config.yaml
n_layer: 9
d_model: 448
n_head: 7
n_kv_head: 7
head_dim: 64
d_mlp: 1792
vocab_size: 26714
activation: "silu"
norm: "layernorm"
norm_place: "pre"
norm_eps: 1e-06
positions: "learned"
qk_norm: true
attn_scale: 0.125
bias: "all"
tie_embeddings: false
parallel_block: true
init: "normal"
init_std_qkv: 0.0234
init_std_o: 0.0291
init_std_up: 0.0335
init_std_down: 0.0335
optimizer: "soap_variant"
lr: 0.0164
weight_decay: 0.0
lr_head: 0.0101
grad_clip: 2.0
warmup_steps: 146
schedule: "wsd"
decay_fraction: 1.0
decay_shape: "linear"
final_lr_fraction: 0.0
batch_tokens: 262144
seq_len: 2048
doc_mask: true
train_tokens: 1037000000
steps: 3956
dataset: "wikipedia_en"
Each number is 128 + 32 x the weight over its row's rms, rounded and kept within 0 to 255. Layers, rows and columns count from 0. The size above them is the row's rms in percent of the matrix's.

# layer 5 attention output (transposed), 448x448, rms 0.0291, rows 329-356, columns 56-111
size [ 69  67  68  70  70  72  68  67  68  76  70  68  69  72  73  68  62  68  74  74  64  65  68  76  72  69  71  70]
[[141 123 114 157 165 167 113  93 102 140 111 170 151 130 113 141 133 108 122 115 117 121 109 119 166 182  77 150  94 153 113 152 151 141 135 160 136  99 136 162 121 159 159 139 118 130 196  99 117 197 128 120 165  43  55 116]
 [114 159 131 122 115 182 163 134 174 157 135 144 201 152  93 138  68 109  61 111 198 135 169 146 114 120 125 120 126 107 102  62 184 126 105 178  97 141 140  98 150 138 125 126 108 115 124 146 145 146 125 101 102 143 118 114]
 [136 161 116 140 140 121  89  96  86 123 120 143 141 178 111 189  99  95 106 122 181 127 143 131 159 168 146 124 102 159  52 128 160 110 146 106 161 123 177  99 155 119 140 128  98 137 122 145 122 129  98 159 155 151 126  68]
 [108  96 136  93  93 126 135 166 103 124 115 127 145 172 129 181 180 122  99  85 162  65 136  86  72 152 147  97 170 172 181 111  75 140 168 136 123 182 163 149 108 104 148 111  79 146 135 151 129 173  95 158  76 158 135 132]
 [ 79  96 169 172 137 142 165 121 105 163 101 120 164 142  99 151 136 150 100 100 103  91 144  78 172 151  89 168 124  89 146  94  96 132  88 124 189 168  89 170 136 101 121 124 133 132  62 145 147 180 124 126 185 149  67 107]
 [164 167  88 139 136 153 133 114 145 142 141 134 185 163 126  97 164 166 139 121 124 142  98 116 232 159  88 167 127  83 101  59 134  73 123 112 130 139 139 136 149  74 120 104 148 171 129 120  91 167 128 158 163 166 108 147]
 [110 144 131 136 114 117  93 113 125 145 124 163 106  98 137 128 121  89 158 174 148 114 142 143 114 151 117 181  87 141 182 110 130 119 136 141 141 155 121 183  89 132 180 127 147 165 170  75  92  86 122 158  99 126  93  97]
 [101 114 158 111 107  58  98  97 117 156  89 153 150 168  92 136 147  83  75  83 154 150 145 114 104 105 162 129 136  93 142 111 167 123 114 205 147 141 111 122 146  84 147  95  75 182 138 122 143  92 158 185 164 109 100 120]
 [100  69  97 109 118  29 118 188 128  85 125 121 154 148 143 122 118 116 102 112  82 125 140 129 117 111 122 117 184 126 164 111 158 140 183  85  82  85 148 191 199 121  86 120 159 130 187 182 141 150 164 139 162 156 140 143]
 [123  74  89 122  99 114 165 179 138 142 119 142 180 118 106 162  82 123 179  96 163 107 139  94 108 173 102 122 102 121 146  75 112 155 129 121 118 116 144 155 135 131 147 117 136 151 156 173 135 113 139 163 125 130 141 101]
 [ 65 146 133 206  66 140 171 137 158  90 120 169 121 136 146 102 163 215 163  85 166 115 164  94 127 144 178 142 138 126 109 123  77 142 181 143 110 116 100 109 102 116 126  98 173 150 111 121  87 106 177 157 136  94 133 130]
 [ 74 170 162  87 111 123 113 148 141 127 144  86 125 168 186 132 153 136  66 145 133 147 136  84 168  84 134  93  98 154 190 116 122 149  55 186 167 194  96 175 107  81 205 100  62 113  79 122 152  90 128 121  93  93 139 158]
 [120 142 135 173 163 137 115 131 160 104 174  41  93 204  96 119 181 151  68 111 223 181 120  96 110  91 131 152 122 122 100 164 130 164 106 117  88 132 125 126  82 132 114 141 199 135 132  99 133 175 125 139 128 158 135  93]
 [140 118 108 127 146 154 111 138 130 160 150 115  88 142 144 104  85 122 176 146 148  80 116 103 112  80 104 138 121 105 132 111 181 127 115 127 110 109 128 119 134 152  97 146 130 115 124 165 101 160 140  36 153 115  96 134]
 [143 164 124 120 123 126 103 142  47 112 111 154 132  60 154  77 168 146 131 108 137 142  81 157 114 140 149 131 133 139 105 168 124 131 110  65 172 117 119  49 144 121 166 104 111 153  92 100  82 179 122 104 177  79 116 132]
 [156 156  72 109 162 155 102  97 130 179  98  97 107 189  77  91 185 127 110 198 177 174 111 141 160  78 104 203 131 138 125 180 189 194 129 161  62 119  83 116 137 116 177 154 102 130 152 132  69 116 193 124 165 113  97  56]
 [156 126 101  99 177 131 129 160  80 103 157  85  79  82 130  94  95  83  84  99 115 122 123 200 149 146 119  76  62 164 168  74 108 151  80 135 105 178 123 112  99 164 129 129 123 120 148 175 141 160 119 156 111 116 147 148]
 [141 109 146 143 139 150 166 139 117 143 133 124 161 151 176 124 154  75 156  79 137 147 142 107  91 128  56 115  59 159 114 136 123 141 135  65 171  85  86  98 199 164 151 157 136 113 144 119  93 107  79 145 134 102 157 151]
 [143 134 107 150 130 190 166 178 105 177 123  88  90 162 153 134  98  95 147 169 123 121 105 142 152 126 125  99 164  92 122 106 169  74 187 113  94 135 181 102 124 140 122 133 145 167 142 193 158 145 169 151  85 166 160  65]
 [147 179 112 160 112 144 105 126 104 148  36 162 132 165  83 195 130 102 179 156 163 141  77 143 173 131  84 118 115 108  87  95 140  60 184 144 156 125 115 104 107 115 122 127 131 197 191 110 113 134 122 114 102 115  93  89]
 [ 92 139 100 108 130 182 170 126 138 195 146 136 138 154 185 131 116  99  94 149 103 152  75 108  96  92  45 198 100 167 134 107 177  96  77 177  99 155 119 168  93 132 125 152 169 169 103 104 112 162  85 163 138 174 161  21]
 [ 87 197 182 158 114 122 156 107 140 141 113 162 130 121 146 106 169 137 158 181 138 111  73 160  94 155 154 102  90 128 104 190 129 136  75 131 139  79  92 160 103 166 101 119 147  96 117 122 112  90 110  92 142 132 113 119]
 [144 114  60 170  98 154 153 105 138 217 107  68  98  64 107 183 156  83 118 159 129 126  75 144 134 156  75 102  90 121  70 130 166 110  63 135 147 151 139 153 174 173 132 122 180 142 136 145 150  94 109 126 132 145  98  95]
 [122 149 200 134 170 142 138 139 111 140 150  93 130 123 129 130 175  98 145 136 137 133  79 168 125 118 115 154 126 166  97 110 158  73 181 145 163 102 181 100 133 132 161  57 125 125 129  92 129 152  46 156  98 121 173  89]
 [149 153  99 120  92  94  94 168 187 118 107 103 117 167 185  98 141 169 202 115 189 156 152  90 120 209  88 111 130  69 154 165 113 135 142 117 120 103 140 167 113 151  98 108 183 101 109 123  63 112 110 126 160  89 111 131]
 [132 108  53 118 149 202 158 152 129 225 105  98 135 145 119 151 101 130 139  84 125  73 131 122 168 157 121 117 110 147 115  98 143 141  95 130 106  92 133 135 114 105 128  97 100 139 148 126 185 105 115 100 122 143 122  88]
 [159 129  74 128 143 116 102 165 143 163 107 121 133 124 156 119 127 158  70  69  81 169 112 146 145 124 113 155  72 105 133 103 135 169 166  81 149 173 190 136 103  58  79 115  54 136 171 117  94 118 116 124  90 170 167 153]
 [ 92 141 163 133 124 143  90 168 101 143 139 127 175 131 117 124 105 178 158 111 145 111 128  91 113 141  88 119  92 155  99 118 134 161 113 153 149 146  98 118 129 125 167 125 142 102 127 133 174 115 122 145 112 102 122 128]]
# layer 5 attention value, 448x448, rms 0.0234, rows 330-357, columns 56-111
size [ 75  72  76  76  82  75  76  79  85  74  76  79  76  80  75  69  70  81  79  72  69  74  83  75  77  77  76  84]
[[135  94  48 107 102  96  89 180  75 150 112 120 131 114 114  91 142 117 161 156 132 150 118 118 147 112  90 134 101 179  98 117 119 128 130 117 116 144 105 163 131  76  67 190  87 188 158 141 123 158 182 171 140 125  92 180]
 [128 147 148 148 132 128 193 154 144 135 160 120 179 125 197  62 120 178 142 107 102 127 102 163 104  80 135 139 121 149 149 143 104 153 193 199 111 105  91 112 142 131 141 120 153 128 109  93 139 182 181 120 148 129 128  94]
 [152 163  96 158 169 119  88 126 132 144 112 137 121  96 103 165 155  64 117 182 154 144 105 146 139 101 122 149 104 129 132 144 182 115  94  78  97 111 124 137 164 145  88 148  84 129 179  80 149 130 131 115 172 115  96 155]
 [181 180  92 128 141 135 161 146 168 112 151 123  74 133 160  79 133 135 150 160 122 139 146 147 100 111 132  90  90 138 103 117 125  98 144 126  90 170 119 120 157 172  79 151 146 121 174  99 128 119 127 129 114 145 129 103]
 [158  80 109  79 171 173 142 119 161 122 103 130 100  90 135 172 129 173 144 125 140 158 152 167 136  93 135  91 224 164 149 115 118 118  81 102 155 172 147  85 147 150  95 160 162  75 141 100 122 150 162 141 111 193 188 105]
 [135  90 126 122 105 176 155  93 209 175 157 131 169 138 121 104  97 111 124 176 145 114 137  94 135 115 170 109 112 119 111 106 142 159 161 132  36 168 138  91 106 123 128 138 121 120 151 166 174 137 139 102 113 148 153 147]
 [119 186  82 206 131 171 141 142 171 135 154 134  80  95 191  95  78  85 161 185  96 150  89 146 103 130 158 170 162 168 106 127 121 190 152 123 118 153 107 135 134 106  93 176 116 123 136 119 171 104 137 152  92 184 117 141]
 [179 185 139 182  90 167 171 156  82 184 187 144 123  89 112 103 177 111 140 157 109  59 117 128  97  74 154 115 105 145 124 103  91 128 176  54 140 165 110 178  92 126 146 128 107 113 123 167 147 127 124 133 123 156 189  94]
 [113 182 139 161 135 206 103 131 101 149 137  67  69 200 172 102 189 107 173 168  82 124  85 135  59 141 174 168 127 116  93 142 158 179 182 125 152 156 115 160 105  55 130 118 112 116 105  93 118 179 100 132 194 169 119 197]
 [133  86  80  37  97 128  78 133 113 154 189 127 152  91 125 122 133  38 148 155 136 167 104  93  93 133 146  93  99 162  98 117 113 160 125 159 120 128 139 118 118 187  94 114 150 177 115 127 208 123  66 116  80 193 183 117]
 [145  75  51 118  86 138 125 137 143 137 162 133 135 104 147 109  85  80 180 115 118 131 141 171 158 132 168 157 157 121 104 171 158 129 207 133 102 152  56 118 192 157 106 150 148 136 128 128 127 167 130 126  90 170  66 213]
 [ 88  78 176  91 123 132 116 115 129 111 147 173 143 101 122 129  89 128 152 133  98 143  98 161 132 145  97 105 162 139 110  80  96 135 159 152 158  76 138 114 146 158  90 153 190 131 113 118 133 127 147 127 121 165 116 158]
 [153 138 216 141 144 100 168 152  91  67 106 103 144  96 163 121 151 190 102 136 161 122 129 143  85 113 117  81 135 102 133 113  25 131 116 113 143 120 148 140 127 164  87  84  84 174 113 159 145 135 112 112 116 171 123 121]
 [149 117 195 140 115 118 103 124 143  80 111  97 115 112 143 135 107 139 139 142  74 135 190 145 185 180 143 149 145 143 137 112 145 101 127 145 144 138 185 155 141 155 106 115 148 135 102 145 163 109 186 169 136 190 133 136]
 [121  80 160 107  92 136 136 144 194  64 136 166  82 166 108 111  51 153 129 119 110 130 146 148 117 186 126 130 121  73 121 114 111 120 137  92 135 174  99 126  68 100  86 118 120 112 184 160 105 124  74 131  83 118 228 118]
 [179 131 119 143 132 105  75 120  81 141 105 173 105 182  94 135 167 153 134 136  96 122  94  33 134 175 113 157 182 105 160 179 122 108 134 151 148  75 121 193  74  83 120 120 181 104  72 146  93 123 129 139 127 111 160 104]
 [113 183 100 128 189 150 105 110 120 160  86 168 117 112  82 102 137 184  75  92  89 130 122 139 146 127 177 128 122  22 121 102 142 105 113 172 157 160 165 143  71 147  54 105 146 172  46 181 117 135 168  96 198 144 105 103]
 [110 105 113  94  90  82 102  94 162 138 125 163 158 117 124 129 161 157  89  98 134 147 152 150 121  85  97 141  81 124 135 133 133 211 151 136 105 110  81  96 166  77  86 148 129  77 109 128 100  92 100 147 116 127 122 194]
 [114  78 130 129 125 112 121  60 143 119 190 120 171 134 134 104 109 139 140 112 118 130 111 129  58 180 136 178 149 113 121 173 131 148 142 147 142 139 141 155 116 118  58 128 157  87 112 105 152 228 146 130 155 131 183 169]
 [117  89  97 138 137  89 141 134 129 153 108  76 129 116 130 125 117 168 163 124 115 189 133 130 167 156 128  96 108 103 122 120 168 169 185  82  98 117  86 159 156 169  75 113 119 112 117 122 126  66 140  91  97  79 124 170]
 [139 123 147 121 160 108  68 155 131 113 115 125 137 120 151 194 106 138 109  84 141 139 192 139 165  98  87  72 133 137 154 106 106 101 175 117 139 160 174 144  95 152  76 171  99 141 121 144 134 128 197 165  72 142 168  80]
 [156 103 121  91 148 116 118 118 150 108 167 157 160 168 101  44 145  85 169  72 122 162 134  88 145 148 146 132 164 149 177 122 114  97 153  90 150 119 115 136 113  83 145 140  86 104 132 139  85 121 104 105 151 183 148 127]
 [129  66 155 170 109 127  97 105 120 166 114 112 154 136 115 128 107 141 127  92  98 194 139  73 159 147 164 109 139  98 127 121 163 168 105  73 121 169 109 110 119  97 106 196 183  89 133 183 144 112 202  89 166 153 116 160]
 [101 116 123 129 164 183 180 115  98  58 164 180 163 135 103 172 132 118  95 162 109  69 130 118 172  80 150 123 147 119 175 109 112 166 141 101 177 145 135 160 109 113  97 116  91 137 150 153 139 141  88  99 121 162 143 135]
 [131 158 108 138 131 109  96 145 179 146  75 122 131 113 167 126 132 139 116  99 138 158 149 150 186 193 111 108 122 154 158 202  97  79  92 152 187 127  95 173 107 139 185 144 110 106  69 125 155 116 119 123 134 115  88 118]
 [ 76 166 132 144  88  75 156 115 129 129 166 164 117 152 106 134 144 109 148 132 215  96 148  85 120 123 130 118 176 116 157 106 145 117 130 152 125 109  73 162 148 159 168 138 174 120  45 124 159 107 139 124 160 102  88 144]
 [134  88 119  93 128  90  81  81 117  60 139 159 152 167 199 104 187 122  82 115  95 127 140  91 153  87 140 149 111 124 146 123 125  77 169 107 155 120 164 124 118 102 115 110 171 141  96 168 112 122 147 134 155 124 159 130]
 [105  69 141 154 139 160 110 132 178  79 138  99 122 147 123  81  93 124 117 121 125 134 129 131 118 119 205  94 149 130  68 139 138 173 127 181 132 192 192  92 141 174 136 179 188 139  68  97 163 151 152 161 139 116 109 182]]